{
  "head_dim": 64,
  "intermediate_size": 1280,
  "vocab_size": 4096,
  "rope_theta": 10000.0,
  "bias": "none",
  "init": "normal",
  "init_std_up": 0.0209,
  "optimizer": "muon_variant",
  "learning_rate": 0.00335,
  "schedule": "wsd",
  "batch_tokens": 65536,
  "z_loss": 1e-05,
  "dataset": "wikipedia_en"
}
Each number is 500 + 40 x the weight over the matrix's rms, rounded and kept within 0 to 999. Layers, rows and columns count from 0. Numbers have three digits each.

# o: layer 6 attention output (transposed), 320x320, rms 0.2, rows 39-40,102-104,166-168,230-232,294-296, columns 160-319
# v: layer 6 attention value, 64x320, rms 0.202, rows 39-41, columns 160-319
o102:553512418478456466407548521575490528547502488531510558523540555506533567471476464517497554514532633516548489488491486510542464571498466515560491491478532595554548513413423491495472499479526507468512472488510498498485472548479527496438495445474455460454594538480584489499488439543499565473544527550435503509504488396530489464526507498539585485527461513574508542499470445472567481443516490487533502511501460495483489472538407446587477516474382474462490496480479542491478487405541511
o166:496557563528512487476496456504542534550461513481539529472424561425527539498483528490513556504480513498512510505486554456481529468463449466502407516402493565506511488492463547494486494519496485457553433455499522434460473535563521454509453549467560507471469546530550601496487470481475427478498504471471512546392508422462494504503444530420449462436425523509397476488476507488422450497458519486502478579524600457456580451571520516535500548493438469486507526420481445450478520519484502
o230:594500486505496496574491490499483494483514464514534491507464532513459485486554491449502470513501502497543556529511441566444479546498556501521473478479514479498480461568538540491478478556516522529493545526420479493498542471424507540549502581561515474462517518404464486432474468516491555489495471559492462454521455487502554500461504494563492471511574507470554453513459417505561493495543492495523488500394427550458486499511515435491408573537550505538598484496340610468461528463531544
o294:536483503490538445543476520434545443433514484588512490490533435541512495479513573568504483558501481508520475446526535467552551468457469472488497538495456492515466482524482409529439480525518535482548474421492522523519497512451539485475507495526492483378467526525440491472472467503443455521516514485553467478496498537498477478467538514473506575547514504496430470530510489453463501575473509522434518515550506510515456529474525544400570452493533511453484545508522522555535446540464586
v39:538515501456500541504484448487437516510564515497553535428545481528557531472554500544478552497553508512478459548543466522482574410448487566464483450503505465508488479457535553568498458470487536548494451494536417531456531525482457512556602507491589461544517556567533487462513516441473495499550507498464543533536512499500443515496543486502495601460440436547514453532506541514509493537541483483468425483570582559444484486504552502479493423490494551497519454505509534496548573474520509
o39:527490477482560507511509487484510513494499504465505434432542493521497430461500399473456573457466462523495469457579489542455468496495529545472590530484432525519516438507525565452498486500506454532487515459485506467460550485512424512538499446524488455483531434457510582485525510509436479442470464469513504504502438432442460434480494552495533566547496512469532480515511461499486490477574544552514443523447500475483473461573563568523589557482435502565467472531513526482475534511531425
o103:465523549539455455546517531575430425531503534524513548484440566532448521425529484487483514472513601523559441543555489500505438550490494497496501478504513538526571428431484498536484490517391483521516534502562482502521527586510480487487480527609547452567439558543506480531562526453462466462543511505463509503616501612535561535492579515466476497492425455542530499510413493538574537487437472498450507532512427514485534526518494489418410466441504463444510423402457532573504499459462614
o167:525458427549500548493466501501536529496488469522539515500512435522502477443589445464511471485464507463517480521544413447498479527569541501439577497446532463527575512578499509491528487434441500512475557468454642470546500507515470450447522471492535500541528564499418492527500432504499516535448527526504487531481454555449531478531519474540526528527531481532489455508530498529553481485442490522561429478584455527545471522483584491515570492505432514468506534489495481520450512481507505
o231:463472471499564493469533587513484504458518562538435543530478532483415508514491458489535468549495534454529479539584539505498476484473466421493512510520468481500542474470482431511477370547505498479446530559409470524481546515459503511524542567435467501514486558514540484474487539542504464539482473525533472446517527489544576499538431446496491541549509539481428489525519460501486544482460514546509520494483483509495507491431434513515478482460478470490472603435414456418480522512486557
o295:511548537484480470465451436497476530492501574452455553559504551479505490578493541549468466536542476573409543467501462529449530514496465548598468511479558509475430544498486506593469494524505517540537447426536507485553471418493534461504513525406546518488558485512547496483438466464489557597517572595508518507521535499491481501444512539518600504575531521463510481525532604472526568519526475484472545519573548496555516538506501494532566503490579574530532507566547527437557514566504483
v40:555504503527490463486517475479571479501503543467580558483484489609483640530593450396527497458538552579564530474501460560475509524505471531487475599489472511483489543468448407496540493476576549511515566473506489404493485521495528558506487512532510497455535504501436513413461527490492487487616478478475512474428465536500493550447537562550562499532574471411410421498451491594510470528479538520437477463441538525484483461526438486472558514571537488419530499475464500539583508547504485
o40:437474557445494458469548450567556484491507550520518516442475479500564459526418479495490520547591495531500538499541592535549525475497475483528588491456512496554487474483465509442533522544553518502438498475513440475521484467510551520550457487500462529503521460540507516562542553494482439567492475525473547521518553499512475501486428498513590481503513545515491504507543569528417602535470528515577479521525423519503527481536504459513685406578548520524583603485533532592604469403447454
o104:582469501554573461512434419489458466540616582528557477502463455491439472513564487421448474493531461457442587520534399505498474513486473512479419475507422489587420546549473429534450435510503447497425526499522479543511485521549484563566404490513548447530475531465515523582436533513543506535510395518461504450442481540526508459474475547457521539547488466476460503493492446484538444438459557502495432534480490538432574487519518495491523563560469468562504503506443517551529525540522441
o168:539549496463520462470485517522540423535561497525496410510547471489492439538431522553552516497509479452461486482550471474486573537482535549522495500499581543385462564511523540573557458513531522466564547451485558522522534496444520551466442498519495405547498591447464472479521481400489453517465519468470494505555560429501483462531465541498500535532507580475500518463530489439483563579443493479522499484459546511508473483476459481556495519493429560585507510513480501494458540490532483
o232:487449560526496515618500539443493521508503461557520434520498555455535389436439535519438550509454486500545527496465440526513547498550505543599506526530531537545476510443532570474469534540418486520540524552549500500515536491488474475491547531564484414518474562514565478480518551509557510483492454498513511500481486501508426513514513585473483487476559498480469404434464485493460531529552482480468425529494521428515548468454509481505522465513488458445464411507539467500415586492501496
o296:482512475424501570431513522466435425428459489464510513478532510514426545523555509530579448498505506522520444515496534481463541440476473518471491478509499525381575485535516462520471569549535556484575497495507524513540459501457552403497528491466524527417532518445487482484509510512446566547547569482529524464468465486494569548480580410531538502481434493524467508476436517553465495492616443543470531522485513457526478476581551501471457524515513486501466579526466492457549439470498558
v41:501475517456443597487462518526485565470501474485499463526545549508591599472502514585562510495462514575532470478509474506489489492556432520519483486432501459542484558502455486525504502513541481419537490522532468500515484528542520483482491487487464556477539458494502455550538483489530466398518550499484499504604494519515553422494517506518515538505503533574438526463455454491496511536570466489508495462480517503421491456519494517453538522408525490512465548496534460457481476535540513